Weights of a small GPT-style language model, trained from scratch on English Wikipedia: no biases in attention or MLP, 211M tokens.
Each number is 500 + 50 x the weight over the matrix's rms, rounded and kept within 0 to 999. Layers, rows and columns count from 0. Numbers have three digits each.

# down: layer 7 MLP down (transposed), 512x128, rms 0.216, rows 24-123, columns 64-127
# up: layer 7 MLP up, 512x128, rms 0.224, rows 25-124, columns 64-127
down24:427504471475545537530436497619370483473483433500493482465503483560422522557502412535551456475510477580511491547577469504556572341440514456513497450429562549442462643475508497485470446519466485
up25:498514496566569489523503487490483595539382464575487544494571512433488483535548450513496543500518494544523573416441518520460511491494532460473517532483568538563602490444523449443519482430448517
down25:453479449438519506508450516496489636401521576510526483513438531544539527565477613472542494488482521519449500447485567492506492512513453461511468525502448414543458489470455532436480433511494441
up26:526543485488563481556440490534530468482516388492488594521508536564473555445512444485489624447509370555530553475431529480479517493544494501438426580559499531512488526540455517425518451509501459
down26:512437471544535377525564565530480543469491567441502425550515526481471516510422521506450394489583480536471412527482482444475392521490492471456537459523523452549495437514512494511536462535459548
up27:508539503468555525495442498455496540449476421423475445515517483543584556498615435447491508390573509625529563492452559425545501462506509432518355578599503519544494513497613586529540499495465447
down27:555512575616481510498456487457563469499453554380462524437448545498454566475612509499517538419554615560480488592408482414490576441461509471541486596578556481462497486480449515496487535509415468
up28:538503478500497476416503404507496545567582467589444552574421457462511490561485406479526488464475517506501486462517454514520495547467500470418479441467381569566396522530494544467440537526466485
down28:441455509539487479543522551409471502428476442480462513575531506499456522516457509611434469505550556499439508532431558446463497547466560414455529488521591450524557445441528414506491438487539536
up29:533521471502456454448525549466449504444421438414469502567552394593440528483542537492533511391511604474514473538539512453539492543473597555489552457483532531505480553568471465535400498540480538
down29:548620588520533459484555499497460488571536459536474525496496579513595491536433523556467482597451418435446522435366521582527554570441521500484456569505563543536438450495536533459525462533559463
up30:459546452594438506491400492509598483592520513560490458509540543515538579509503518556550519439513512547553476424434546475410428491495477519394503511587491473456539489484540586517557607522536555
down30:478459582436444418492578468499529367386526465596629548582439417460477401497456504437476472458613564562429512556526403519555487567500497501471500504427620476546517481527382409554496500477529440
up31:491476467476421465512486400495503555471554445523486503516527506569507428508539525483453535420496482536478564506496424529496509493537518495490328403449496576447560468511562507604523498567540472
down31:524507558472526460419464603422462399571451513556446423561537475565482483504412477554439491597427535455529514485547553534500529569585507515421574495451522531543410509413451465528475462441544548
up32:516472537506447572552495446520558477545533502498581557598493478482472483524493451525555424509582498487499594564558504420469560496455575464429554529578576592534472439525562526482529478433438512
down32:496537490540502458447464512411509523425484458499469460458531459515504405487562529532554589532496568491492508480404488587493507600483481548511424513458524428439502554473477518544568523499497507
up33:495568524585586498459464447437466574497467514501506489603531502436428336531556497493518479519500538476457555427527587529340467515525541497572491449490451518523503531449473464473513404473465481
down33:541464515566551499429563543471422517536529457446551468511485574517519507603543482497443514465534587520446490531371392459543424538414432454447506445530558546493530538546455542549440500479471591
up34:435459491576607502528482535469463560533417459491486494502476517561524555456483536543534481481550448459545451477466532515518523536478434468564553446528503423508538518474541417496591600435496584
down34:516529436473426535525504512483503613414544509495452467457404554529458488532553438513466472564486537529492510500460459470498488538488529487515527523469548477473511475499433533473476477477452491
up35:530516514563517498486561565513383423485515461558448470509473497613508541511512520572494437508486478472539553458497434500492512420404487533525534540536512397548503570520429479549510528410561527
down35:587520524492463486446434545551462463506539439484456513533571426573589497457492474496490334420486512542562501530572528360500550531567518553552440478459470489459537463483495483488539462417525376
up36:392492514545507431421501443432495460483490478584436441522500408447465443510440505521516628588455546484494489453463506491469520556545464439534487409526552483510451459564533521595511487493479488
down36:539506490490560495436472481579481546406516530452470505434421487566447588610529470496425479455554448487511447550565450482519517465466558504457511497515504568437526537466413514496499491485448469
up37:518512500510453512538530506547452506564495544539539522606463506512421551470554512496545587470519462539468539473503535497545497462444441528547544436556534597466373465564511417531567498580530555
down37:426450549494470536496482582561517597466543534495507518490529511512598507581457523505493401472484479497472522495496509482516520537564506533505490508415455472539449522468533510473480492499413498
up38:388473512526505517436511497520467490489492534425483453536471489571470485522516528465483563516501511562438556502491453407472515483421547529481490508433488538494561510556508522400538453486456514
down38:541529507505478435548420512457551452481504463535526481394496465444554471428519464501512416474416512490540451445487569573517479505581481500487461479550539525577489511479511528558476565448443467
up39:605543501473518546522463552474543449487493465486492438411513463476392572475578530433547365424528567565558454511435536418495543413505502454562504505461522509518474528512435583445516468532485577
down39:458539546419516565517503452535459556482406508526545483505621501525543425450520514521387582608485570575480452478509507516493549655550534501508511461418460624533528487502475545435446511518505440
up40:449474470492492454481559548537458455510513512530416512613479501580471484514518566525429464491505542478541448502566545573528514550482475406515503599531418481462499563509455561529529567490494478
down40:534403520398467512521594470488529471464429556457461507474514511455479472518531502549492429429508597468500406523486575452561519631403519533527470499488471413519511519470560481448358532468530519
up41:421501530475458423431518479525450516485462428515521469531515598502486553440608532538515522468431542566475493551469479529468503401464530479482444468517521491564498543560490455390530399512456478
down41:476485421526444601446441565517562590522536484489448514587477454583540498567465500472455490584565452507469606539563494547465542538485494557577481467408450489511553482398454475523536549435553471
up42:464466535512430534469493539491508589513417488493486484582604519572451497457514465511504453463532545498532505531489453494485493447429507509481432388433462498505591533519473560530440507535474515
down42:561518481488579466467462563538485573509517429407487438450384498517475475498456486538463546484446404518514471461550481481543513482570460558493571556559450485498498455452423449404504450493509454
up43:441441433462469543460572444539427545513520467503516398541570453412500585566599532402480483441528467558479462557431530451493437490470614477530443527469475589519630519499484475507445515471662434
down43:561486493491473458527525531538474403520503454473464465470387457516548445397474500504526504467518466446399404575522502470582557432530452449515524522472539583536521513466513458440577514547647597
up44:488495553465454458514498488517464586551513511516437502422498531470443500511518501557485548386526585493558515531428410541460535426388582457576460383546450529532579545462434454430571447385502454
down44:476502481514606529454462561486507596588479480469508474484441447526507467488461460526498522550507513574498504440394516411545528447551442507503515436460451537497521471527538500555464543493569506
up45:458507555537549569482476541539580567367390445490465518470475595576458588496537513550540447488526449510541475468510403468480537635389472512504490504455503539531556482578504472553585529469470512
down45:500472446501471456482519499502476574450517492484505469501425513513560492514471508431489611569538487525466534550496521458545483524508542429509528573539499478555472488464478538502516397467520455
up46:460506523586543439496573565490416465494478449413552535581555446481418474544465523571438467478477497464515448487499470571495465500531538551507460543564456505468577522541476473441494502538508509
down46:567436376479398463481514470472492541455403577487455476425554522414514410534504479428541475566471428518548560426514473470492502518510509475542576565436559511560512431445475533513488473462390469
up47:434440471414494458395476482520454481434523574471540488436493529560399413509472448559499548453469558472488500397470605543435488446487531455506515482470417537436590355544535455516510541440522437
down47:501492476559419483514481440543467356605513442596458523549551485415553522492498480500458448561528502458553481470566483497438506548492549492454456452494496478438566531506487487498480531404480517
up48:494591493421519538445466467496526415499486508545456544602519494537463471431585479580482499473530398491499476523485492415534477652509508431432473448464454523454408522624413526480504506512435503
down48:439460498488536546452464523474502449522511540544436415470452584472570510524588486464582519491458631506471466544529410409467531401474515489470534459504508522418468471558533512482486555536486540
up49:504479539518455484493383408488494461486501481546599524565442598471500531495548482442555415547503557551560584509436404488489544538518514423547541517537506494491443498438573397514524536512463476
down49:499475402520491465477531479498592482493461471426426511476490496476541516533460475510507521433368419428457451435489556519523441507502466545483516526482532449486511500505471558470477449465443500
up50:551482526551438504495524361532501513534478573457522501547497537519468498523463495475545562538502484520508457371467469554470495459526504544463483521419535520518474452520531510529531409518492527
down50:530509430518508505511519534550462619495434491497509537549502463433546503518538472579384446444550497444535492592466517449548546482480498463474526474501530506471494579550514468518491512473443457
up51:611553404372566544537493422568520452461468497578513532500541595513507496491610439459466484439611462449519485488421421417513478565454443452514467512565474528567450478438564479471522512535545545
down51:506447548436480416479441380525554417457514464557475391526551466547513609571454448406399513516543524595557442516517537467477332358505581523457462512530476580497430439531487513459419462546566546
up52:415445414473500539491559388512501474476523459543506479495494482476577538446587447473472452497509583448528516467523546515458518490488432442471512430561521584419481471529509431542492510465503497
down52:501534548389547437507429554379520486515554570506456478568475471518502494355456391525537512538546472460526466500540569628553454465517461542532537565442493477530540516430522489573559550570510459
up53:582532524511465528451558551475495509516529493462517589500417474447522547620527508449498500472462568567524591486515485538530575528454476457509495555460587562488485536542555483485535549449515489
down53:525463459505530482532500500487483551496515503433535407536544543423495470466460509546490432502522471439497471514473532499499482519496490481500447490531550483600499593500428527507478479543413486
up54:421533523541473550555465431451473486418434474525413494516518489482420513513559418518547436462518537484520551526508412417467616539490607513474394464437483456542443561554522490416574455549478392
down54:550567483465496468564451381567469496546481537554525524468476499493453528622435541527580566522572478463416444467501523556396582532498594473457452538449605502413466552476481482457513512453506401
up55:538574505513460505483526429456476461487418479562444498491489545542454456506533550574492517472524450493582535511437443516488405466490505454522431492560588477503527550516564535511432514479570498
down55:482496450471531469549529460434520483472623405511494497560460464490541588529435460441570507384542471587446430466550523495380565578476529493578527453410415506487497512508547481468479411451416457
up56:482550473470517494536479479503471468452447439584480463575558540581505467614510461507380453543464550476517443427580474522427522560444505467374584417514537427487554529518489508589519550459601472
down56:499440468442480487546448478489523578545493485483522515467482447406478453466516509562472463487483471529558512575449544480546379436583486499546430444454568549489468475548520519509495506453545549
up57:428453491488481450441482481549603545575579545555495477520483516541470509494543445469479462492482565461473480512549539494497484502510484415446400449476520589522582478579549566516483543360462470
down57:593472499476479487504524619521406413535438451395462525514573545505544579551466522526426483513492529506561492490465410445530493535402589558547591555507539479531466574407519486514526498549521510
up58:425436575540533467500479494572516515457473452594491453479508453494468554478524532593530596473459442568548509450519595516550454446495515484497538450511489605452395454478613460492463416523543593
down58:515477527469532544550563479448509617464522482487532443561486504541448498469485537426488527416446458553517611498476603465531590562522520451637427618573467428558545493518512475552558525483502488
up59:492529493550479593489463532494564538517462420521436556558429445471501529477631447472473520613578477478434478406449440423496458533465478543431515616488474498587490448511494481529497417448494552
down59:539454586532532449526632538515579537391398503467459542532469527500442474529442523520531434451540458508628550579455421558517501466401451485407490579588478545443587531532446349501492559473506453
up60:499492560501515450501560508466516450537471569573489504557456476563577490475583477538593465424506532530484488514476404397548513483481529571477407473478496513497499458509555473532504561519443522
down60:517464548515507555569518561541455434474519553505450559428531486524527564492467521434484533518466508450449533476394575478574496527524454471473513454513507507469532503502486429480538483505503564
up61:451505577446530471518517502482535520482520468535614506520433526508492524489475482510494585456522540523532525452540519457459465549455508444506437568467537528518490534487465431554470490497462519
down61:553519374513512510449495601472483512471452497495460501462530539498555488481544525525544525513511525451513478504509513525513446479503513541513571495487446420444534552564542586451518527511534461
up62:515584563507537525409517453473490461571505446545549431522499564558477557612547547553532440532554420620489502445495473390505433569522417570557563533480438511608466511498508532487473517428564502
down62:441506491575489527518509462408585451518472321572508535374440499556511438549520531478461388516495406533567531470501437477510556376471458502509555443428485497395470470514406510495450548607464403
up63:515484512561521442488494506433506556581487458431456424485558495500403492538382509482496537494542491515531444353348512518517615524435552420616505468474686535563460490477534495505524478432452465
down63:460517399535551543512523463470563522530415438518540448561437569475485391528519403451520459523418561564488622587423523514534531531469475464513535560552436551601575456505472452468540530479431467
up64:459501479537417522521506544520476472512512475591588509531497472481436512608504508566451549529491502443518517506628481528465479487542483536493546453539536540543521513443469518490614559493560489
down64:599519433516464450467442488479626497454518470484432456530508606532577442469554581510464452511490550484511534585417522501505528404481501428492469510473547511539497498472491446524407446541500475
up65:501605490577573538518447518401439536573467450458460413513533497520443468389449518501497503489461420469550521510519512593483515424454497593460463554445524539550665619403466436483430469485472477
down65:459525422476438540463486526571529578456455533474507561530540462485468495574475516512504573419450389476469623425565523352391519564518391493507463507542475541513446525526484532418598511484550490
up66:403489539519458464545526514466528460458453528441547615483522434533488488525482554598466565460579500527493499425458478368448526535524519489549552501469531485429507486476583512488563459453612473
down66:657472439525560479522503527533505538499472479491582528472501520475466463453534467485533407597513411480532486465563512552494484533537454464474472479524510539551574481481471441539547495559423426
up67:473422484559477527468454458459439373488499404456493484433479526498505497620612473478444473442570561448542493503455530452541553448564476536538540526487453557505431500524478444592562473499606571
down67:528527531499577386420496581506410502469558503524469548481502543461439518503467588487545541558557389499496502513492511565486580427519612470515548458511455577476627501421420499498525427599380471
up68:536535506502431527549447479473536451467531583545505537492430516403500529477597390565499481445505599536527508496448536459462483419505551481608519507487490510507587523497418513448558462550412461
down68:439579457413514529548475514543526600458481572489419470484527540484449537563471551463515408526477464471517442535456461372545610470407512619507547489527451541460501470504523461535482561456527543
up69:522527503464561627362480472504498468563404538536496539470408608503617600558558446374497529470504504476447407472516510547415483435470393496517504522493609581640534559515568492498540564513456546
down69:541610556707536460544303410542492510338416407487504522492466499491523499494472478501554517463584561548442551460571507506545606511469503465533551516562565380477511574536518482638412473472545542
up70:587448436414550477503481446530486494491557463536421476589506547444488517473568543505530542431583505494539525459413464541462470429451559472486391531515580445410499582520582521460526405494523499
down70:607480574569550441504380398577493546508514435675376505518578394473528538528521446549363515542512581511606466448463503524435506515560590502488551455490637476494516599381479529434454465428427501
up71:440556428441520471526556495465577547549497492603431538488495517531536472508531470575596512462475466506475515465472499430532449458513485480468344363456492562403496383487559457420382537525563500
down71:469513446546495441439450532555419487429432554446486408608495507513470572528520447424463534493414548492581457510568490532456486567438416525490575462457481472470448539485494474510515553554468585
up72:531645457462558550466597440491456438496459491428478445506561417498424517505466439466552549475434444507484472471466414514505446447491521412475428499497551476510491538545616469532436531492483551
down72:441505531476539512515437511471446544468471522442472467428574496458487584553504461442451607534554477505509529535505454556528476538559469471500600474474466503506547457436389535533484487494483529
up73:487541518551533483525470529535509542469534591475446650460510548511394506439503420519460469431462566539568534525444559504367472523443544490564386453438478617548552539553515463611556400565550413
down73:469573408579555527576395567470539580390466587451481576483501475501552564613544489525528501517457442518452464514474473438436550467491593479540510455459466582479452441543413502595483539504482591
up74:434441462571573502417590436512479500477489526509511545573471596556408444555477554516499442555472524501595554529508503602534518533482520464458480521555521508469552485552541456505512431486451441
down74:596468455433409568604584479466510592446456487527455475494561569487560522525466446453491509521527402511543466432403539429484451558544568471551516526477502483506515553525475451469546521490486492
up75:393493527492486519569584393541446439590542435538427531443595525443567565482611500535556586486555589439508591439443347542557485451521567500469458462510483527544559531559529540609472570517556561
down75:397550535420551514500500358520500478620536565531478517502509612520440473407516511498488603444506605433428548491414491485538445494420580447566357522526372465418556570578476503499508458512447533
up76:450466550515456477442566494553537508466503522552510552534453486511559615522551457530621516506496475569563511452507455576537557542578506443476482467434500521542412393530430420612626480461578569
down76:550492432475506543459547528505469638512477510488483520429560539478515430477527516423391473576517415547488458518592533419520522495434427507506551494524515430597517480490580477442532534530504556
up77:491523523475504581442434561435478505506534446518507477528453498511451594480559464503535515399688503501496575542564569496470608541447433466522495484445440520516585540527423446480529628457513541
down77:494550519491434425542496449512494453502590503469546445533524481526551520472529483497485501533478552526534448547474436597433488587538500488456542504570432517487479489434491433406526483495502535
up78:519497486557499579517498473495553505554492483530459500523455540504509583477453335422475484470523540513518459452564402537479486523504575471530463478460474570483407492546511369452541417531455509
down78:479482487533526429424599637438585557438445499485532568432562456467487430566529531427492501545458451453585497453515500501589541608580435512511582581470560559553584541457552551544543568452464461
up79:508447566459520507476372456487433443542528507532532518456525501494450514530561436627378457495527567552540553518472462535401532447473469489518460566479434487583432570494445526538505514507464564
down79:417540459501502564464498502455499563460520577538452535437485506467449496523461493494577469438500461411483413524394495524510543509508479483508601486499555538527525479587446514500458459522471538
up80:521514455464586479558547438507490435520469486479530473491564427406531523477520446537520593486496536499431500486535526497495458540494475483487468446454454555462533580551574506515497551478513441
down80:568515495517525467539516520474555490403500439506540514475516517493583459514431542451487532524490464518513498488498556488505434503560533515516539472522498445463541424448486531487494436439489502
up81:418470562486538450511537463485452509497517470479498522572558433568483492471536500539543469529437476436540442540514503563487456508537492548456516477494476530545496520525636524465401507403526609
down81:499541433538536473502416509483524591459448490462476528449526496470532591480547502476467585557508439536510428494556629527524522473524462515530539466418548452477421483445543499509507494604489504
up82:535480521513462387513614531524551466510436502544536518505534531495465506523503518464510469470531486492570530503462585541546533479487519370579462538466504522486441490484456477415479389567493511
down82:492462476507515439489492493513519607470476519565521477541459470471533413522482507452477488460501479478471519484549406581548576388532495534486591504499477566520471520548504526473496506407493467
up83:392561491511626466587510547571433521544558489542523529526474440556450503505596531656518548480519462455529509477530541558529528533469426539500463624511475470412538538459492493505492484552589511
down83:572499558483549491477414501520579541475504569505490548452505476506554480538482466510531416472508468513460585513503487412563469488497511423472496425436548464576519551522464571403517544502468591
up84:546485507501603498528386529499456440440566493537426614456516450557457549596498433517454470542510482558515546429514494624548426589510505585550525431465601464435335464578550454473506464485522537
down84:388548486496511486522500525518525353415448511512581471407535430524459450424619504500419460371485381432545441448476501614569579568553520605494540399539564491481390407389522490488475462564461555
up85:538593583554546551470470462494561517456601526471478519404490483536545502503567505502527490480540463548463475366464482549433523578553463487529415439493513515460494413545519517431502555491571544
down85:532483490560431509467553482520490443483503461488352379406434487534364429531503539430581554494490577575444618382449546536586621550522564508520422498532449382388521448350567581479545611474499474
up86:544485476587487454562461549462420447454424515462429559587516476527500571553480503456488429512631514400574533525455414483500393422510555559484559525537509518450526473488547517567472398409567551
down86:552467543529452417568418449551521475478477554537515513481434472464559477543497560520502468392540425451487529509614429370556525602580544497601506520462570490457472480423580497525469520504482443
up87:527427571456499573426513554493418453526465520510504472582487475544527566495562457524514489413527511547502547429598468446526456562540488488530486437483444580490440599483458527482409501430513535
down87:514526489463490441536464428422550531581498552531524577479451545449553425462476451493525459521453544496526544530392543532523559495507512460578557550422479479497596454488474492553580500539464495
up88:528488561514468493545539454505466494469488539475506474623451411546384445488507429535482503493516499478568452516532429491504460545444576445473525459465534460480424550552426475413525433437432561
down88:428557535520491550510480524496531407582483451587544565486531502472545527501486508480522529399494518513430573514514567503461476476584462553455472579445459487502482439468600467611551545499566458
up89:548556521524425510547562447508525541495413463470508611482437437524525451481446458469506520561508519504529501481528473495484583548477553439516455482521555580503475488564568401534549406501511534
down89:515464451455544486466515469496532611463593500578521529504487507532503496449544479420468502484541462531532467498519499497483602589508494537474547554475479452457570537461436479477492514445492417
up90:588536429552515467460503505452495449482532489546517512562427540518499509562499505430562457550554516449470540471596486420512531553506560451487444513551530518451456520540533569478527492437543537
down90:557541535495482431524485556494486594490522482507556544487485511537575530507506544558521543513543419474444498512375508540514529578416449540526486490475490439499440574474497493446464452591450493
up91:499599497477553487469505422491575510457528523545531464517527601446497471433612504545565517463422492487524488467571520479477561627494449446561397512514529576539551542454512481498581559527480453
down91:539556536490515490590479541462483497443413507429507491479532409504584607521483530466444435467530521488585541502405491416543452480446466500518538495595456436587380498550503488490432464474521685
up92:464576533390459519461478567492508495534527442465378441471528501516450523514569473590498493462429525491461565487526497583495501572530457452512565542557540454454496538534492441531416641580517543
down92:527497504469557464491500506464500510567474469553509442580542486505522418501529528478538520459547558564514472573477447376512464471518496471522417439457519546505508488451513425477512504406407488
up93:437484549531475516455543498492601474513470426533489540534478500564461551514429552492500576566591542566525461512578471531440476532590531560521473454458530527464490430527592497488566548501506619
down93:453585521516514471549458543483368469606441529485455422553452478499522528461522491495512557414510490471554544624503559544531531523531467549509424464460515464482445526442499498470537441460550493
up94:543509537541576508526512536564591473542430513427535562462447494494347481586447578460506488598503477514481499505519558521449344495482530484568496481456478584488457447415558526513540548426469550
down94:543487649645481497464446581512393446482592546617504492474423507512454511475436597505502515388581555482482505431483504602570516480498486517574492525481459511518612481468529548437489509511529420
up95:462471561476585501420411475474490460454466489535404606463558452493424461536529516549440518428519448554524498423514469498482409474566543574634476412409587488371407443557460504499517464539546471
down95:472430534423500584532431422523542520455495542460384499445509520455443528556446441543459553508474578535455482432599478489552559564528492495440392472500522447507460627398525461500503553407574543
up96:587403511502479511563520548487417496517539516452542437563528508455441468490519519516483510357494482500492394449464596465415510543517524455441469525439492542483519500476392530517565426412420457
down96:428575544565567505501500483528547486491515512518479502507457413496447568558480482503472426570545540492533602504525477542510576554511470498485522496557504501594467481484478486473477523553606575
up97:518548605573479466450569500479505530435445508528557479478476481465500470458549527575364602535477594550512583436476484419473553502471491442552482504525398521451492504524463502461536499425542494
down97:547530394492490531472494601467506534449507469475489459452521546517640438577483431479413420475499392470542451587472481491480463600454498506539467540418569567571550507559499496406447473512394519
up98:525604429437572520526417450560521468522514467519479490476544546488498528556534526541449496397532432478535501479491545550436549476507564519558493614552409532463501518527479467521511511589486645
down98:400523569417497505555499440530545419425472569500486570448492505469440505516526473489489500461519561361504422535511556454479567548525513417351554476487483625464551409502515518398465458449526501
up99:461512511465522479509529603574511550597477538423537490557556423488516568503557475463501539453496528428596573435457479598494488580512578548479495547487569478405546525580460470515487491604494531
down99:463514506502489528586532486475491551425604469504536518484464537430527430480524540501518475471489514500522448507536545470510441514534378557558490513496422451582488487367461514568537391482474448
up100:457445452477566478550482438350478501583453474514509553512413563443559521528553472501602461516470467442464502526465528560441490410455528515525565491479412496502582466487515620525626550543545511
down100:515510437454531439493536596498491528408502495500541624440450477472450484414425576481475530485521467452570520515506509519475482513525542450496454595448568528462420465498505464509488507420421444
up101:464415540519446504413550462474474509516529505489541500601481422502540458401588508443522415474506494460522462459442389510537443450387570437529435375488468511448576502547457447426537426492508450
down101:479537544466564391549473509561539500487432532512490475510501529486480543533574513576489459468466479452521524540506526457465490447475480461563550483479552442477539477496558617451429552547479574
up102:504486567506530466450489435508478530510453564501456499499454519496514604521499472495553449379532465454512437496527485447380473563543563509502577454442458551532516517510592423529495440539459597
down102:537467446475536426471442483533506395566502649486476452437559511460484529545469540625499493569519480431502525433529588603499484558648544456476617551506527427530463514491609577636352563441526578
up103:560453467595515455512494417515556510516485464548493372489496535445505567545496447485433503396520515552516458505474482388495507433487480469436519523448547527541466464453595510550475430552479579
down103:552415456514470517552471547493412522563517548520441496424491479559504493513521562548529504452413496437413509457471581475513464464564543633543478435556514543435515523583506494511418530474549525
up104:616536572529524543487485480456497533533481460466547555411449458481480555497620427470587398499488499539497551477506367566502494529462495422481449493490514471522478428534477437444454363421487519
down104:491409523516444488409571404441477512495534509478489481531476398490385403545450506386539379401391464511513542455424408446492548482494529492464421453545507540483486491457452520501553469445539664
up105:480493532446581534497495522547460489525520504516471475533486492507549541516485502599490571487465494416521641451529516471524579472504534547522445470412506496464603538539492472507558506537470458
down105:513522430598443524514496585486495616504487498451478503535503494587519526514478480504457576575454457483511499501485489547502539460492436451507456472534495520557474489466456511473455461423454517
up106:531447514533534528442566474466512554505540475521507518494580458478514461539521446512483465457462534507518488525465522580526409516479568475497553446463438515539508564557483429534452555451512421
down106:472569531465484479536490547552470404517478465498466553535443527543512499504496581498523480558494485481542524488512464457485562538506481508494470541514563491485507452482520570500600446566539567
up107:704547547548495516560498545553569495498489518515517521538514513502453597555612534392420476516588496509578515455472483542462553483509443569441482556503509508510460427443530586543565471495586551
down107:549553429489433466532444485433621475601459613539482511647459494542501517547674515481591392514527530484569584514569472501528437569494483370508459633553346476569468593392522470591459567450468496
up108:437427558527420530603535529434504491455507402431426519530504539573525459446528416520474408492438455483413469501491509553541556581411571462520522409535526488486480531532491472491544464484539519
down108:547509533591549419499430571480491577573459430468541502463526461426500478542542468449435540581474463495594502516461513539485474465579564601431648479512441631437447500493500431485448580536492472
up109:470515558590557494468471550500457466595545410507601560568537419497544545542512527497456505560443362496508557480504478471462490458511504539547529441445525491529514570524526433504557520490484568
down109:468488454430420514463521468462470552529403510560440469495495486546482520501468509451475522489555575432503522485475523504521550587522536493424515467443513537513475441430569522530446472476461529
up110:487513508470535558425495436529511489523514440412542465565525464494515527593668469462566496418477511578491465429517434463433454542461520465559554477549440540500496428570430509526501502453443449
down110:471438590586430590419476480507558419670561562436459458505480539428594607398457504475506604452461522412480578436540493473527479367479447573498471569471504479603476559528426539512542486486450512
up111:460534546558486497488483554486511436514524552543472483539503575483543606504515529377382513520492422574583507541488515497482583593438509554437475442522648565531515450553509508591593484549526431
down111:529572448444486494541485561451503508423561500505496566513459524490522423461582426517591538627486447533461480474490546552395497511496461436551518504599523488432467506522484575472506443570500433
up112:491508594524513499522494518524486507427536529449552525514553465520489542451593549490489482445560527489457559490550578480497516568522558552464448516469403518459503526496530507580482515516454564
down112:587522440531486516549552416527469543486497516559412478526482568494479468521421442587508496477487528482533482540545491548490473421528539442539498533549512555542482507528417474484466425440516409
up113:410519528505536499453477510505549463548459501537536560539456497490457497478504569493616467483541522489532552428562528545511547542442447474538454480444512424498455590463495434487516551441449440
down113:477504472464414507531516500497511508473583484477566535435470566468571484421441434443406482476442444442489410533452496505504455477540500504542488544485519484583517566545474442427533533444458538
up114:469529494520483551553452536523492543483472522680499624531491422503463462474440501578506541473519504467556604550491460501475519429516424483473434533467552479427566603525501506520473425460511436
down114:428518541518526500451394471383517490505413406443429456384563521552579482493528470535524485414475486487497512496449603533536469489525476420470545441522401481538475540461520474565469490551510630
up115:542476557493517563483564489546503473435494450525373501528539484598461498543536395604518512486451443475484558527537444486573536451434487506601452392422613494524294475597557403578518412558493518
down115:477505566491457522475548497474517578469470472472475476503523396552569417534556590452514581578521574460469575597472414510435481669507488482508568494399446511572583465508466572514550545503510441
up116:590464509411478441344495492461472530536414449446458645495544527484472487507515537457456494458548557588534527461503392537472500495416532377484512602504564465520498500491480500522461471450404416
down116:538418379499552452449633435496499625512543485579502469450487485383504447462424533444554435442522495519520474526432487550506492563558458524496519475452453516583546552544524498516472560512459419
up117:485430530563361490514651482481532493525495428461452484548483563561556479505552479508562544512531467468560598513438517499473508520467437424468589447548587491524503500558557440449544431451577554
down117:529486551512371540543583479474552480558581519484418413583499483513627473474384445472576505460505596583485510422482490577550587458475485371480552512586564467435492510484524399463529574491444496
up118:490542459474520589516436503507556515442536466488540487561528453553535506493549496480538461424483490501476450456444432473509549508482523411543417469534463557500530549563492447515532496526481504
down118:482474505515505545561532576537498480519531527478545519372404516573493457579449490523520509579510476566488510569509589490441490419642484597475505529416572486504579488498523469440612484489506491
up119:460501532482478572526471543508608537524501527532475539525506455517559532494582462539499516464594591568444444463531509482489464608521475538462419405368493548541444435559475563454503557463561544
down119:477450475557492458576512417417499504519463476516525490486429563469394470534464538505510521553451467440525586478479535570455552434496485463505576524601600468375513512495467530502556545527479424
up120:448511462494492566492548536563546440497464478482328522544509551569443607525447418518397596462472561507520489471477581439432506509500527468431543549475532507516563410474443524521581521580411439
down120:532407526526546473538536526622410574461553512491537456440497474573386475531503514541606492570386497443472412560566447594493496430479438595539545500518511459560534577439513448518411432605505518
up121:522513492536534476457561420518536531577441417484617476396475496436488544482493452502529507439486445514505542392532591479446441469567516451458571470420518556458553555391508386476507491511524463
down121:541526417437502573438425522548499471517570493492513420616575502509509499483429498458443467541436449574519440557551485548507413561449491459446465515510549488468466482568486475493470516543480599
up122:580498539494553523465474517548550407660455482512541489584448542513508454500450510476535454547506517565560471458572485472448561478421497485506589472494467513569560506548516518496481519488471437
down122:475530477476534520485516417443530494516577524437516553419454532478599503547541504482525459450521481507469470550537545425476458479545549557635530510528458490405462575540494532525478481471410524
up123:493375545524543392447535400386584457536415511551551472549544574447513557473534518464476514475500600574453461480518516499490515538423560424550574532556500474549495476472543526525513507438463550
down123:455474406628470496486494597535403436500518496388569444541505463547449516541471371453449498516535502482461436478512444545513472556511466576533452434440549491551549496517523500485488585515521521
up124:545537479569523476463441507489448508538440419479512455511578431512477492489466507455547489465473477596522431469519460460565455517449527520533478522420527473410520465544502514446468476424533482